{"num_hidden_layers": 8, "hidden_size": 128, "num_attention_heads": 8, "num_key_value_heads": 1, "head_dim": 32, "intermediate_size": 1024, "vocab_size": 2892, "hidden_act": "tanh_gelu", "norm": "rmsnorm", "norm_place": "pre", "norm_eps": 1e-05, "positions": "rope", "rope_theta": 10000.0, "rope_fraction": 0.5, "qk_norm": false, "attn_scale": 0.177, "bias": "none", "tie_word_embeddings": false, "parallel_block": false, "init": "trunc", "init_std_qkv": 0.0743, "init_std_o": 0.0, "init_std_up": 0.0743, "init_std_down": 0.0, "optimizer": "soap_variant", "learning_rate": 0.00711, "beta1": 0.95, "beta2": 0.99, "weight_decay": 0.083, "lr_head": 0.00855, "max_grad_norm": 1.0, "warmup_steps": 200, "schedule": "wsd", "decay_fraction": 0.846, "decay_shape": "linear", "final_lr_fraction": 0.0, "batch_tokens": 32768, "max_seq_len": 256, "doc_mask": true, "train_tokens": 156000000, "max_steps": 4761, "dataset": "wikipedia_en"}
Each number is 500 + 50 x the weight over the matrix's rms, rounded and kept within 0 to 999. Layers, rows and columns count from 0. Numbers have three digits each.

# down: layer 5 MLP down (transposed), 1024x128, rms 0.243, rows 257-309, columns 0-127
# up: layer 5 MLP up, 1024x128, rms 0.239, rows 258-309, columns 0-127
down257:481503422547462530520467480498490352441558547488486531450525521564581492520454388531492483600454473425488544528465470476473468485519379596466438426546508501377553419528443473467454447431528599552443517448538521505612465544500474524508556550447486354561466396512469488433507426476509411527454487512554456524449534549583513422528424606539448466576359555502538519398450479518544565435427
up258:490492502482462547409612485479402507448498454468535512591460462530517444528579441440539471475524471542482487491506529525599439550479486460533491449496490507541428547573512511411488501515542436417443432550469471443479544538517501464514523578471460479522487513481391463529506514550515457432583554348547469544533460416485538446555569557576546542547450476605442423510591486584466453411451
down258:608533500483589513498556393516488523471493523523567552562469524501499466605588523436511455463483546576424546473523588575463515533460483521583474523522418556430501496476530523504533624450582511487573518462512576477490563467502386455490565482536402480549527508444388482385479494524522473499544520608491511474549592508497525505459598462533597531423427500485539456561506420430567569487443
up259:395545446544500478571562458515506434536464555419354547521458473510479412550561507542439530418438508514473565530558535475542489493466491508510551640539500468479491517550432478496480395591494472526499482530506523463480517514560490525565452468399571527544560519543570542580491460499551412556500468414478589493472504542503462524527474452365568523484419583476502442502481510457499554518512
down259:548476483527406447476632535479494476469440561569515428544530497429492579580553478472495490576426560565511478498509465526478468531535423514545557540513536551432494479536522463476463534493499498550595547510561579551578521519419496430452447432579522489504469492489481427508566537471458599449490515562417502445434496528543463462525525510601448493437409450537463445493538455510436470561401
up260:448497500612521503520548582405488507582384585479580525444511470560570472486536506489540473443482569579547541549546451451521527487542540432537429464485490497473557497552507472417481511545583589500477501425482562525492438613520479513409459470460558535511603508546561523531504538593507458477545407518494470533471499551521499449466587504579417488546480476422490491545498502475501490502541
down260:483509494533517556491596462437529551455498440440431472394544494508457546484549617505515515474393561494473486501552562499499546509514456430504543477511446562530420524424412475513580521514488483526463576507426426497471589505494489565486620519526487618535521575455461538538564534470549521485552554469438590462469537498547476615533437460506384522509514514453526492470568407574526529454496
up261:412572558459520541397409546489495467453485486519483538514423570506469528422528494548514497432467480561618531462510513519593462480520546505409467456436497414561519535553483528565458474423608495509502508547422495451468534516462493497598510527565390569531571454459596381547487515591530538631495470530430509516509493518463587496561566456496576513527460485513488456546474491480529562517508
down261:575540538570447532503463419558460471436443491531500410546516520574537582536518521461504519479491495518418483511548566511535500476500494520562543547540502468506467542446479447415499530537501621459495494366501504422470618446464492473503491445499540475489443446542411495537528486473484475508447461431519537574515489539509488517568463581518573498455533425567504466480520546554551498526453
up262:501546507513470449500500462515439530537547506523517617500463506421537488483509464520556586544557541513484606448513508496536496521517486493463379501562517505531516396522490526462491463479538506467512412525449507481587476464522491501536489534407569435479591527555499496523494521509526477525467506490549447506457430469574532483475507485459501523570527471598487441471589465581474527440538
down262:513498521445535463459550529551436586528475520518489530485470519480460489503470517460559601534496397629609549490461586467510495530466494504477506552503458540439509584475459487554506532470538523574551462561495543494516508505629501466479574548543634516503521562529563498405530483549509553584581520482476540508523595474443483486514403464506498475516540451427520502539608502435557522464454
up263:506540472528544551491513494465481484494432534530443571492566578539580385491580426501462498541563445475481479525488531572491532482561433564528520459504447521508532495455483569523444426557445418451441524545543515503462450522426488515511546412551522460499584487474499589436489512475532474535530544553445521552454428416440476564428481453453436501567417398463504456466474530491489521435571
down263:567547508492548527583456494612471545460502507531476497524450516535455512471584535525467465465446518438547514558567484494505456487498540444534533468518481531481463539548433352485568511463562565537516542506477400503455484543573497602464480495474457541520431606443643446526440554529397563526483533508485498517452569460547486512533437453533378446567512473504499517427494484587443492417430
up264:497572430539480555534608448599512502431526460519574495433505466420413483423476527411514551548491531463464470501474538573447454431550543521410462523419565536540546381454489443446597493425532562478508419443498484436440473606445510417534571532572496510530452410475446517463543420548499584448589469524434414478467561444486469476451606555434506536510500472470477487518566475504530460483569
down264:503506448494537463594403473412496408618523534520291437510508566496591478551500492472511572473492522526403561533502535498485441524517447598552553535527558537411531495544502533496582522495510496555432497425493482545579538408528457562484511549504523563582381524591590457558577422410489452562449501535582559525494513494558507434576490533472549507504486527488502459528435585515491510511492
up265:577446513472538482568583463644524571409498526427481495510582518508550426448547526513468527480510536411540512431555555502561490445478574427494450528491413419519491606469495508602429449625454541491526405582496517386494530548481547514615555503596529549457499512553548475517583554534543442505450504463522591524506536535454461576486527468544503507539506485498460534503532457495555607468410
down265:524448571561545460493409495475489501373578460515460495443400472506480497426543474477549483521467478500480566559476576528370459575514461559490560480469498498461491462444518410510479593498542460520535476479563453474568460407498357549445576463440505485460593485532523586482465544492488605614506458556497388470523528485582527488491601497526549431473481629448506476555474512497403485561553
up266:402567456568462528492599511601494478511484502545525510437461472482481501494660456496553525511483516516489450502544446502589495488584505445485576450428509536538562432441502451517504526510424494548615470331622529489448472568463661522438549429544437514564531541523500466490570512566568490569526536502486595504507537487507516430499546456365457458534481496562476504565492547448483414569460
down266:617460525598610477473495544478498527519431569504507524520477499567511456579485533389437492490446480390413435478542496523447503427552581632421520440570515431609527506558452568431471513442520520510399549479491461403463413391503570463455509401489525525509455452548453527602384479529589540581466599415457498466464508506495529496359532499495570501494422527511545444483461435547522464590506
up267:407531608475482481555551463500465325373550539500428481481512483596606501424535429521452569520553453530502456564490344557442524488571460518502510563478483478541501466442499501551477497431509532483505449446498585453488441566486512528440467549475486446520555590507476452464544449425448469606536515465489476538568477558514406476587451449564539459511521554501430526479503435455537510527463
down267:493450440479539510540491455550501447507581549571519456556413424546555457496456516534538367534608461583554453438619534414436569513478443473489491544487479548498481495563554525446512528398527561531598402594513528576523473426588576468471535478514479553463515590484637518599432571488504514549472511583530502535487533440532520474459485529462576416584402437499452516510547527503605493598495
up268:566454554497523436520510498553466567493503537451482519478467567511529516568546475466538518517454386503481447520550505552447536459570487618439506564444521489484507476525490581507518499450395511489513494488482469530525556503527472505507470529468494512465548352493489502500511492513411488490465446550527463481574348510491468493471545532438505498515470504486577503517559453550542463482519
down268:479478519537514528453507503561463528485537463478500484482504491446452532505565528583517535527487598653467488494378402538487546479448481514509520466446481489424435476551482488590471532483401455485506457378556448474530487490531556535475464552450473516552535384461418527406574516440549388493591553479535587530492558546533486449617481568516452471533482525497488426552489481593421509457503
up269:437479481517451505492506481470508505448465566487494497559609411499505550493498552527478455514590428438474533496480439445485488442508522615475480460509500501546464610471487513576524501584466530541558480541469537496431487506557509533574432557486406522464383514538489528499469560404472472425548407456481614468497435552479400583555487489461461494552547455532404488526657532495519436562402
down269:586488458551592532456489498539496479399583441547525491553494518411469497438496527524476448467471417434558547442585495556550495562493470575442485473458525541493508517507522498473437387545592455472507505525500477567507473475526513534520482499616541506505475644571552532500494483451504467508551438487344542489590602493439466586473399488552493519462457511489513466499496642515471540627421
up270:548572463477501443471504483578517511493546504437538427477463537477430449478514525515540437442545470437464465534502484530479435581491460531403457421435478423494552454397502456541505429526453451518412497532535517516490510481595561616458539450475576572449517456492574582517521421531501490545520543515497525470390408540431575449418514507523453558518479415463547620506530433479486599533555
down270:570473485500466497503498449581507560465496483491477499486461464537563611458443444569445404480447536485499506493501493448489554515442445552481482547489475531522496534563427522403584474498498487449659471531443404452540540460514567445508570536504584551479506579473519476449434483582476474421577535527531514538486567445518502617479498535464548542426519479442483544517505529484489478514467
up271:447496486534452525420455366610535547503546467510581561453460506469522530640495453484540515456551332521529470474544465444455629543543415516429454567481534574515468501572492529393392517506480528530477491499477430467384464456544456581514640615488469437517565473581433491507487503457477420525600464412618541491504502507513512496491536565570497427502509494577432423533535472522499511539554
down271:583518500441443451454536528464483543401554498469489544490422471438446488584619550447431508489457511546524531480440547578429546524459455516493493566376501394545470505515465588446644559557543544482521548477467425510489536470470579462530451390492493526483443499377535502496522400509363631435448432513592440537515421442541553528532451469477500495457523473476531626563501498493450454522453
up272:511493498521508477538505483413455489500463447489482511494572381567574497577463491526570502514478562550560449482513593449461446542522549473534495475359532512565549483461457483501482440500531492540503570548551466495475429489476539529545533463490467425453488491486492413483612429473628453517512461457528504374495581511514539514504478441487573490531469552466428523508538473517545495562378
down272:513450498549495480517477496434511490539507469502556435470501536438514602455382496474462490485500422443495525514410463551571462518494440481470543490497514431398509512459551512509571462417501538481407424512494461553433533442532479475410480547388552486507462461508503469539443484543391505545454527603526526530500495499528479404504479501432407489564536460487544391521547505540499449524519
up273:519608635440482380520519562517601461461428495461549498413502518519517527533462556503396498497592513499452416575488406592486434550540462532549508491474356481545446541523502488487479463482470522528530458526453545463511511540409566555479451451537477458544499459455441548497538555528482414486565536461455579519586521458375483451462502516503516470528577470510514500521442449488546516469458
down273:451495460459401481538508523463537554520542610463407486515466544510577479448437478417467500437491585510516506528591504545494509474523463539457482536452524482500508507513589453502433548464552463459487466454385450477496500568472555451483450499496472545536573517421464642414521563503416552485441485531555455529499479456585447425558565517453537471534508491522490500581557462560531439453551
up274:448475568502448453523423442476510487496488459508426515533596434593436533570459423472525450491535532441398458472454574499544493606592494563506473480582514500467505563551422557449476430470530440498525454452505429581529406476531516491517583485473432488453484522603461464468470509432569483413493479465533485427479533458550473433548461613384450484529499435539557484474493443536509477471471
down274:567489534390491549546472546506472562508522405511467476501478491489508403533488496530498484540527390522469555477527466599521505582381495529554450527442462418431520618504451512477521541508572469502474453421469514505478467570659455535505504514502568436491435557466485386627515501478500394446425560518526533409538547490537549538497497501459437467488543545499506424429492451469564520470475
up275:547387530596498492458511461479569453564464468454487418459544518457425441528499524497514475501445498548561551529547536484456495465527402521585518474462475548457500530489556527488511513498483547553544483511511484429431496426458543541508440538398476540527538595523587478425544598520399444513448533480463542472562546502571454516525463550507441498440491578433571526501613513464496362653516
down275:558537489531471507452528545544421528444484554532460499496444446552552454426524580479500513460528548408498447497527538418520510541422551488521496530467486441491497535554498408444503489574497493510378524500421473474534497546515413482487396506513500499482506384504491492440458374529516571486547402428577517471431456461426554533427533482430581439574457399459510466524466437552401550384498
up276:504468545484525550558514354438463440564534486555437465419441534544534471533540433481494465532519483439505546665461455464470411454468495531555444559536525531433455476485540494451513479437496502464553416458591509365538488479552469512565565559480517469556594477475504496525535492561511553460460515520506537529500521438496383564512511537520471514611498478494481430474419423444484579430518
down276:459478438511504515545536479467505557509499551435545456553467494382515559510526606465435500568533430531421506539422488528497496512494566484533586538551543421521625442506494401481452495482573503530528496452548473457498398506529451516532478423457513533563571456480511488568516501548420542554489507505620352480472430484614494520494503499484568523576498563489527547485527546488496496445392
up277:535468489531373566502514424463510588462541466486534482446505497569448500491516449489528439524440485513555491478427537499472503601562377439590536500492466552433529504480557375493519476519511512522507450461528431485509429500568510480501474487576518439516475468502432457557495500452543569546449570465465400439467485481565528542447537412548444484484592428404499440511463511566460464485536
down277:479530599563498537413518554435514523495549516500570520492466536526461437495532468502501502539489504387519473553458457429436564464439555513523435646487501510514422460647627463497538548522507564479461522468505408535354578430487542564483465470595359558523493491565450494537525459578618494485442395458513424620506540575459422551575525395436411517583497479568486463530512535526553558504587
up278:547519493476515541480561541567474567490551495544534569542399501341535535498520491472498488537485481466539448465542529527448477491512469543515523420410412456433543463454358480428428449540389524511466501502452553422507488466514515435580517499562541419453518542448484355423525620526546506479531531504469523529469457484508504506415629518457553477556628463593559476521598516520523433407542
down278:635538584468541412523488508535481464484481448476575485480492470536593532382581496537390507521532427510556578420583491438466534471531438496565483522553507447436419554489491483465393521577468436561520451519534589554437516400481403508473638515524478384566420476401385376424509471509555519562507440526475571549501604563494487437551391455592394499505552447569537494605478509536574457516436
up279:463499538513477539583529476437434452469515495439489527457576501505439456425543496490478486532490495527470565468511472518628540509485431566489482541533424561516401497576487544551490542492455574492445545515494495423481545498498591479572431496474438364557497541526505467513531458469498439564569469417409558601515450528522514556532531511508487460503538447551517436497431575548439442540539
down279:537528456512489514552503500541533574530564594541465485522458487541602518484584565523550532542542444412530473472558538481492532427504479453524584400511482441580465552548470429416521555446520483524499467519457460443548526408446466570450538477465555498451549433538490429485477458543511440499483403446501524468543553429604606466419499479528544531505486544629482484517524502394555443520555
up280:457448534494480494496566438540460527527419450541556502508614504570517523529627517473524531492547555518508449405425566525606462542512558496547575477458493542499547442537541475471574475447557522460537433468443475510527403556463516500495466544517476479464616458470493544486451579489476482480539436486530490510497519611497573531413466505484437526528542481501470534535474412544491485500494
down280:488528489535517521556546526494492463511500490478502451477477504538471419519437462508462546486489536497560471420435622527410441541467468483529606471444420474562475470485482518596549479526489440524561448477540553431562441534600531440480500473539494511483475417484548509549470387499576514564448474446511477490402515574470511567463474499444372464535475459457422488458576516540543461423500
up281:537427566413510481494556501451489560548571533424522440501537561457434420587453513496501474445419490491527543515477464600495431525529538508532399458485422547482505585518478473496520452471537446468529555521460465518556410545471425503543442605480411571608531449579486430404414440507479465589488468503456579581537522492513525474476486548526532503545459548494592590481587371503513519514581
down281:386501429528496525453475408486585538548475576450515532611468520529506480509542527411514524542476537550551494518574495437496416454537430464596500500440544530569577485584448535440551483467491473533442552611471567458534421553531513585442512493482416526488591452515493512527523651436624439576524500503466475570486471499477462518552447468462665588553492522462458423481422435527533499483531
up282:406588454514540497545516549409489524541561501499531551550503461516595521476481570547447456504429581511645541490553460544482519541472496478518574467499499425551539545451447466523504400437566579490506552523468501476564555557537509435447469457498423523458508534515420504543502520481439451509531495568490506508493520557523533538442573491473479520456500459514476486489545564504461497481492
down282:542521495468651455486468579488503543606432504552515469436465496556421474518564472460353524511551522570479444556523521506432533456493460574507526513508412511435463550507498451471551450509491505418546546511547474404510587463555492569484470474494518532492461598547514500468506434454570532422502537471573548524500473485531516478563423504591537462520563404425506499419496435496617533533438
up283:518530468496395394416562422529519523476585465469492536444493391525462510509558488538502530431485494591503433469584461544454448485577550585533528547529523604471517470461497551488429507442525450496564539542478442519493502527511456443530593496457543500515532559586455439518517464402558559428464495423562568511461434523483510615424501521538492404514486373450468513473561514575489491440549
down283:474469499475468483501554477468437493525528565447478459409428522418517578568548524452461401483461472595491525495558491521501496349491502525509411444431505674423572534484472487485497501569539501572503479489512444477608549567461495522422364481454494426499486535526587491486487518547469488485470401531448456488550560480462585536460528493455389503578452455489511467513487568491486632578536
up284:458499489416473346452543443510492434458521512395436449490554429521516555445527495567526611429581533528510453499444491529446534520580508461549511488529477534534513515437465495569430483542502445549430479541530573418535485499505467407550449460375562492469452492531481479454486540466483508562582621447439516458524553467466542466530436503608495461503476503569521456574529546503471434548496
down284:609486527635578554496539510487545465462477432572444464508619473506535501493515523456524534467508441534529505447554478475519513605516518492495583466488466503573487504562443520466478479483506498500512489522549518516586506474471545486492547552456443540534449611493513380519520446465608502443406445523459479521473546500572472564402467489553591474507572524567431497556523564581544518510424
up285:489481511493419462533502473606493480549456489570426465580417484476571417538434555536492489383499525488528469421542512561477464594541469467511508550502485486540499491494488581522492487383518569489518511576487544507467452480474494499453509392465422490542511459468452539441492552383544494413551566428479455557506558381496494524535510511517474555514582511524413517554519489472399563500431
down285:465409435510437538545508456405517469445472394483477530475528490508542524429537412546451478462541527492417489528631394472454504544435444568455523505582458592497506557420538524491431514587501485503536462535503436504495509392662486491492502501524482459513481574560484484510537495504559424557501559553469510439420509526490608523503525484462587523479509600437440566489554526443500538405570
up286:466478557510468564478474459522533594459610412559432531704501469507549427574459593513474503461529619574552458498509504518532565550443478482551569482421393513530386466502504451537465501503551492534539513532484513552460519437497564449478480435440524503555446461569542648514532515536480454455439534537532529448510502514535495430604488475512528622480467517472486529528501525501444556525461
down286:511460433444496450524573460466472593444532509530482573515514549565480522653489477443465541500403406582532468523472513483594530527510577442616499545438576526512525485490509443512487473591488532493424582520550466571462525519561520448423510396513564629450465507631476525581443644469428483570389453595561493473524427533554408402435512519544450502498462460470490451595563606472464429582562
up287:551631436413496587454489446550521526526507575515484475592474489482467401533481500448487515432606496487413530458533483471436504545547398476582440415389475519510493530574500528439466504571467497512444425498422430445471543533518487616463451438505492564360580502507434522492444552497429523452613632531465539519477570436544452487544433391514527408475546502480544405494514422452475399566419
down287:458487593450370456381580478489453498494464481501475524530479510528544413451522531538423502540442547584644443484304501592461508452536516521488490470479398453384464395492518515556476435546455480485571486479558538477511474390469476410573522510443547448488419354657545492485520450490498477461537338489399464554481560564530521557437533506444482544457570460512508595539428527555519573469441
up288:487566570606483497482509482492448396522505474469449471419396553524520498549408480504477478529426534487498572609465506502480483423453458554416500485522549473531518515533484545466477521508474486443495456388509576529475478505468477511466535473559547566458492405440558462545433426518519445563439480423480517526552544459404492602583432585557467542504434478549469501525518430560363552594515
down288:624547494505544482567570620533497572482522508488431551481557510551505508503520512465526516392481507492490507439503480522543486497457569444515523523564434598478433505492511474499435422450525482525574571592527501483519428401518514481442578471593507317447524500510584446505511489411387491541454540455504583444534536527453554492471537477542522504531508536474619463499451536485496579448524
up289:535451604518504519557521467503512446448485527463388535534573516433521470478503450543502492477539479507465466596469489512517560499452575524455472509546555528589422479530487531454532500410483514515506535523532484458552517492446473450592505455472540522509439481462511565511531500463551462403508526493572505451570571616501569485516607445494459428540537514495509476518452429504538463454477
down289:422491449515448417424481463545479529504486443468545454499454607402458497560469517468455494435459409519498509531578517442459454486471501466534445544432568558459479449505441468532557528528551456541528531519550474567466545494536441557503502573497557550523531554504425510525492467456487521510482470523527526513491561483488491619515511525452516456535476501522458573584501575570557435518556
up290:493584443474412431563425455513586552410494478498535517528579418497606489530504512502473546494645458445504511417468424527525541539502482527496502484486497415470442498548543528463441492662532505503432465548500464534490532391475525556521532515464478388503499442539474554492516557409530498504501488495501460440503476415505458622561563524491530567491486489488543589508483446554510509400443
down290:546499453562643527524509394516494492506527417446395482547570533540433506484483429560587524421538568533459472502604441451536563505449514544469523439527428557472489518491508412535504541537601487508552430525489559488541547558544497469658432485526458552510455487521490493534440496529422503504595542506564528507557570468449491503567512455526350504554482524541395536495504483588472444548462
up291:492535473434368532423532523461504536573543537509634507619430518474615519566519595476547501524558492553436499514460544439510507551503477394443537461479455583537472457535500578576547434465503521472539490477481512495504592528541492594447420505548495626484500538499533529544600472565633626520442568491647549507637512422438535541508413500484541451491511502540508557537518485441451483485496
down291:508380482468466463471464499509507508532429470497441466483449405565534585611526513536437494463565494450438430592505560599440605454545422597564464423479448520473535486495511483437448530542411531511459490534514553507437578470462469524507583416488551497552455543560495532452481559586490417490514529511560538455509581450587462482444584499436366469473461495455485494520566414485503579487581
up292:438456580418476479503531553437488370488544464456438568573450536417419542433555447482504477534514442531521428527499465441511453529491558475492491510508495517566492528496469519516538505472543424443572567498528462521448487596362532442514406455498489470484384468603501545569514479526528549398565494454532467473497457537468556498525493465520490540558556383557595510480450492461545529423540
down292:487442545502599480476463483468453492507380514539494418558460456487592516523406502494477568444555499478521506546516588490491462483478551526524432501419447563428600608426440532472433460438515630515407506423487574591553477543513439467524423501382426542465540531463508426509513488537472452568482477599490517555496555498400478499460356547456503576500526421535459577508440530468571508461538
up293:514480532600476461612455503383456511481506550457548614555526459570410503364414432435476533505608495570517495463428532492477458522564460484467433512506449539494519514503433485459499466473347525554510508491499526455449521532407501517549458501485537460502543563541522496553632346529577495519497548560464587480502448561509423527524478518481490529598594524562416435424549514482520440575451
down293:424545554483471554648573459432503435465565481489516552452573397555408514478487584513550422484552542529440475515537433448482646406462532505528491514512415488452504490502447587525532531393476568506462444528520564457495509391575388507363425522568352484426401592449554559505400401637500485558579420478521456484377445543540496589561565541584505486569411495637416532536521565451469566516476
up294:624499546530485504537561527514469471490439547497514404524455508574537507517493559538517584485478566462504466566499494513449607430539539568492408472450498466551509481385491500478552525569504500485476519564569535456423490509459418422492476437501453474484397522499478415466444550533432462516501516494525522536566432506604446419490493569458445505638541521536510569506502547564503527492430
down294:546491500518473574439479436538487483406508537562450538528520500471462487558437434448540507420517558477558472534508495510503467478505422472500435495500577515549484508517608489552439584459486419551388460504488586516567505517523540462548497518523533495493522485562521553487576574434608458477545472408501451453556580446554567484589500526419451483451471545488472481487497462531498483488516
up295:503576539469443598546480449460457469498577489484484477532501488541537478500491524476476424457533469611424472538445543506508505579638528444516536498507528501438498392488508483503557477498505516519541559510509434590535552504508421535475423540500540426550580483520489461549399468621479500529497533553503455423421502487502405526488500504528489532489546545524518438516432529469493479513482
down295:471529500527564418496498604590521548424513572522575497493446490568492462547458459500537526573416512448516518431510524534533540496441440578594543550424536459512507395566465520569528418504510502497400513536496570476492453456428487535597568506450478530528521512486435462543485457545490571410554452570498459509509499503531476572460568576562613485526477517637452572470431558506481518539490
up296:551452440502425498569556520455516541484471542478469491512468564601417596447455492446421449453496564465540408446460493531486455472442441507402537459439440472479559449379472546436504525421497586434519556425482467497388581587512467506505489504516517498534463502491536491500598390520551537458479620538553416469541441512581525448517502535529566520558536439567499525422571474465443504581555
down296:488501506520522558507459469483443493563448501482468476513541453455474565561507499578466491511532447489537470476446518480510508505521535558487443421561480530475407555626518489519456501530356466519506500514513611496550493464485489469474523484536512583453517478524492544403522531453547419490549394520588551479434534387406463479504528496517562462552542498475525473484528483456542425462509
up297:521459575443526440554510446436429455514590493536458500504584548548488473463508499485486435413492470519466575477483538535501468474503523401449456504394542414540556476549476427406417490544544494513500401495413493547508407534403492528581494511500556394547521492444480477584628411532464489538517488579521592507474592494480383452548569498470545482516488577443511609583496424514455486448427
down297:514506511570573581468459551556439561530462456597511555496527499488508440546497422502534490498572453569536355555523450527464519373473459462551523576481525572432524519510568422556409538537534535503499468473489510531568527458547591501496550453561507548491607525585568590425494512507511519653480470428454403420571568626595553483497526435451575553570474489442503522551496559484446504468519
up298:468481556561487511514513408532514461449507499517430448477454545531423448534433470533483399543548512509543595441455538510493475463568535489502582427497374559561524449469506557434471542561519420545498527541505391476533456490479510569423408445499507443562568473470448464531545491479508463459523535439533535483436592370488530479501396468512466556457404464474607498468555422477486516575532
down298:512458485464627496565478465473443471588449551554492474524486419486420582435543530467504504466607479533442492456532427609521585491401552527616405502473485570430476503526436525509458464531536488524567411449567474488527551572472471500554438600431595420523476531486504608484550465441461452472453487614490539496535490493470441476511471562447405459605538525491527519479536536462445528555464
up299:582566500502425562531455497489579443490450577475603466501472480429523494558537505522402511425538550477498538487409568574570390583581578414529474499429496587500471491494440523492581505544514511472506428472515583447448473420463423517499539522558452394501502521469518473480454477549510397524476509520417505507548437420621501433537459449515500433486500494477430502616452500591508581492495
down299:470456453433525577493433530560500473429514496516411491481529496485564525471491415434488442584396475550553470577562483499479522430502569577445512557585464510441507471461488475493443532434495505510468510491546499440437524516588567485560477515460465502499583501521490390478535468490509432489432559525484544492401575499515491457495437547469529455516482482491449488403581499529533499524543
up300:489577485543527499479561462457481453522450590452473528549470496544512526483392512483445474552534480499552500421540451539459508558505515482532554537470532436429543504397482503539568515434530505471513480536486547519490493490537415486406470529508504451478500537590457460536544446420463457592548402461496442504585507508561434541539454537477648516447491521450520415514518440540500491487480
down300:519494521521618512462525463581485489416468514470481490489502463551499592490503481498445397520472466518504461485533531497480585492521514485543586637548435547499473449492545478461504502523475593520573588527477419448485528523491518530522528412437530442442578436493523418523498547537554543536481531529503506534456483535441475470368528514487572499538518509544470564482525476572483567528477
up301:506536584459564515507498465516412459557486418409581493570442536498462526500524501507513504477494602474524494547350551539622580526524578485515434367451572468479537476564446517425515497578446519422494501522479461501463506509506511482565467424444531511576525472434546523515447539517539545541530539516511474471552518440507433552479415470382489519512495536456480497416532521496402446591485
down301:420489471541520455493415553519516564593484448542513398495479613459479512487446475498516464486544422539496534541616542515571399452444353444533553549513568454493579474489552496461458539480518475436480482483530493470502527410494484532539534491522467514556526461497439457539522452496548448580565454484494526552508448408476515460533541526483559535558484450508499418529579480486631566440477
up302:478472511513517586533521470443587427492539499430450528520559589449517420513462571467455476494396522565519553515476536507614556488520482494456461571458483476526554572528537587533531473542513576497573461469457590492576526454455545588603426488519469526507488520486493449561562500577472496467429459479514592342544506449514464389585562520533449486573535610400548453480450468497486514513519
down302:537480593568595459491506496521458509530586437396599562448476463483400459547534457500551411584542522514465517529476471553420518511511491522470570449423555538443539550433483518472543524432463479554499625473637476614538448489583559516431506522603531509450510462473549445459425473441469538496491504523454463561526498438552565506628472431534441471545368541493498545496558537481553468482588
up303:565490486483433509552449531461503504530458564444395429523576493529611511478486509480426461522575571509597508530470491516557569536542472424608498635525400456465523516479444562462422507490520550397501489484440545482504497483541409534498457475518489442438543527478519462451563561401520457459554554491465441488544534497537372455545494545491588510554390547462438568368529457485526516494469
down303:437507501561517494560405474524463478486500465439434587497574566479510512559447577481458442455500479539511542464458577549521499521466574552479492492537558503556509530524467395653534565523513514477526557510457495549436550583504474460504454472460569486524358520381393492556449455450581513535650564500560446476466535626460513542437390533529524419466548515500494531450428463539523542430382
up304:446479477487477501554474577556511497447533499374645552560524554468435576467466525523464565443487483499471501494428508603544440511545461473413509510497500465523555511513537520478453463514470516502496510552576565439447439487459534572518541502487538485550468459510482434495574542511559512448530565409484422464434473480529465548541497505421442510604485502580425421511506522490508488486423
down304:545485520454483587514482527531567536427561471489514569539470514509550496534500434409506521473430559439618469450379404432461420436484432487546442430517587578577554468544560431541472584502586490591479512447482584573519479500384519453485563474516492492484477542477560616408547502436557472472527544486509541535537446436556491507380451541394513525480499493622475536520519425534560592460422
up305:418522566453488594479481567450444489462547475551489437561413562511481466490499476480509544470481453471567431447476595549532466437463546691482377471507535452531565537500575508550496439473562501546543548457510495556426536568503454488522485530467549570488428518530490475514533447535499512438507446433529494592544471561518436484582484402503577485407529544520542401579599596534505480386509
down305:468500446550478437530493523496572466449471537435562399409498518506457542568494512575571594462429551524453495488491507471506474426559443515566514506542428382531493504582452487485575427496578501389572544501500639479532573566504498454445489453471499585478497509525488510557397397528571519489619538511591408455418463592505507559490428439539467585420492490501510508550482492499643437538523
up306:459536478524482562474483532460487473463553436493589491436474477531601457491482451422542449496538459531464622446410481556493456465409512509490538457490536537587512522500495444478447524561529572453527424488388386474462448525567444575557464419375447475438570488566503482448447652457495507541493536528484538574498501500531485538441624504511550544415554482612477541547469582472551490560550
down306:426458462474417496508462483420520488477565473569501548476491470546547471512501513481547516588442474480541591505555534450590506448475502474493425464527579533515552522483522436566511496562554549554496493550548437614533558504481413552420494547474414453482629566522454526425475545506520528511482427503475522455444502468580480444494579548495519440529444520442503409538474516541473545517470
up307:381553495463541505547482474524573579483543450504594473523423525512472591491521473446453546520497575477482464519440510551482480526512428508543449443502410454532536521539471519438415435517489508494468526527441465499479487461450544524484567603415319493486540501547504621435491463450481462431440558402452472499523460455558454444437522553450460565536409468514527543528470492496496532529504
down307:561529493451504395500542460510440457508423552534597480439459516381558518544422392564527570459524511480378523494558480502442434485518559452453500401495449518477481498466498562513503457548541426433442488503555483527506469575559425445432593494481513484419553518523493470498517469487501572458540509445579503436544490520596475525427518549468646512486476443452517510470496491468463466534570
up308:589542483532530533480472487530531497512457561501540545480487475551461556532485565435487548408547506517535484425512482512418460436470525536417496489533534512470533481416543447489594541527519447526463415514511429476543515628500472589544539531441522515505567535515494420498535453458574463519482420409478549500515492553545512602446498554411456533550558483507541444590345436492609484484498
down308:411466485499457489521484555541521512527442522452482466477462540517490482509555525561500346581501487530472487495452509559532543555511520490422438545483461518479497542455461552484505516515452547498586550477566481516513441530386493452552402455539506588490396359531465548501501666470460508480523507560544498496475499415491522477556459537467546462430439537530544499539556495521369480471503
up309:504452551461485513555537486582436468479546548520547492521457475435557498522597513556416497461578542604412422464465519391438505599528491446560495494494434519490484530504479530523484441525434606457547484518523435487488512586533441539515500566524398496476572505479532488522494447387494535502564494452482564557556475553581526466490460525490534490486545465480521521482509414527449533438623
down309:569478393501493479482470536427476510457520547557495469466538545475403441479492514516509498556400511536536464472639576487525521466472499542522497525515432469582437487557546401494491459445535463596494526497548547531473552529527545441460586468524548442416528550439538471537466438454626534494440495556392505482560496427465559501545532468503580522467503518441516440466471481511537429450557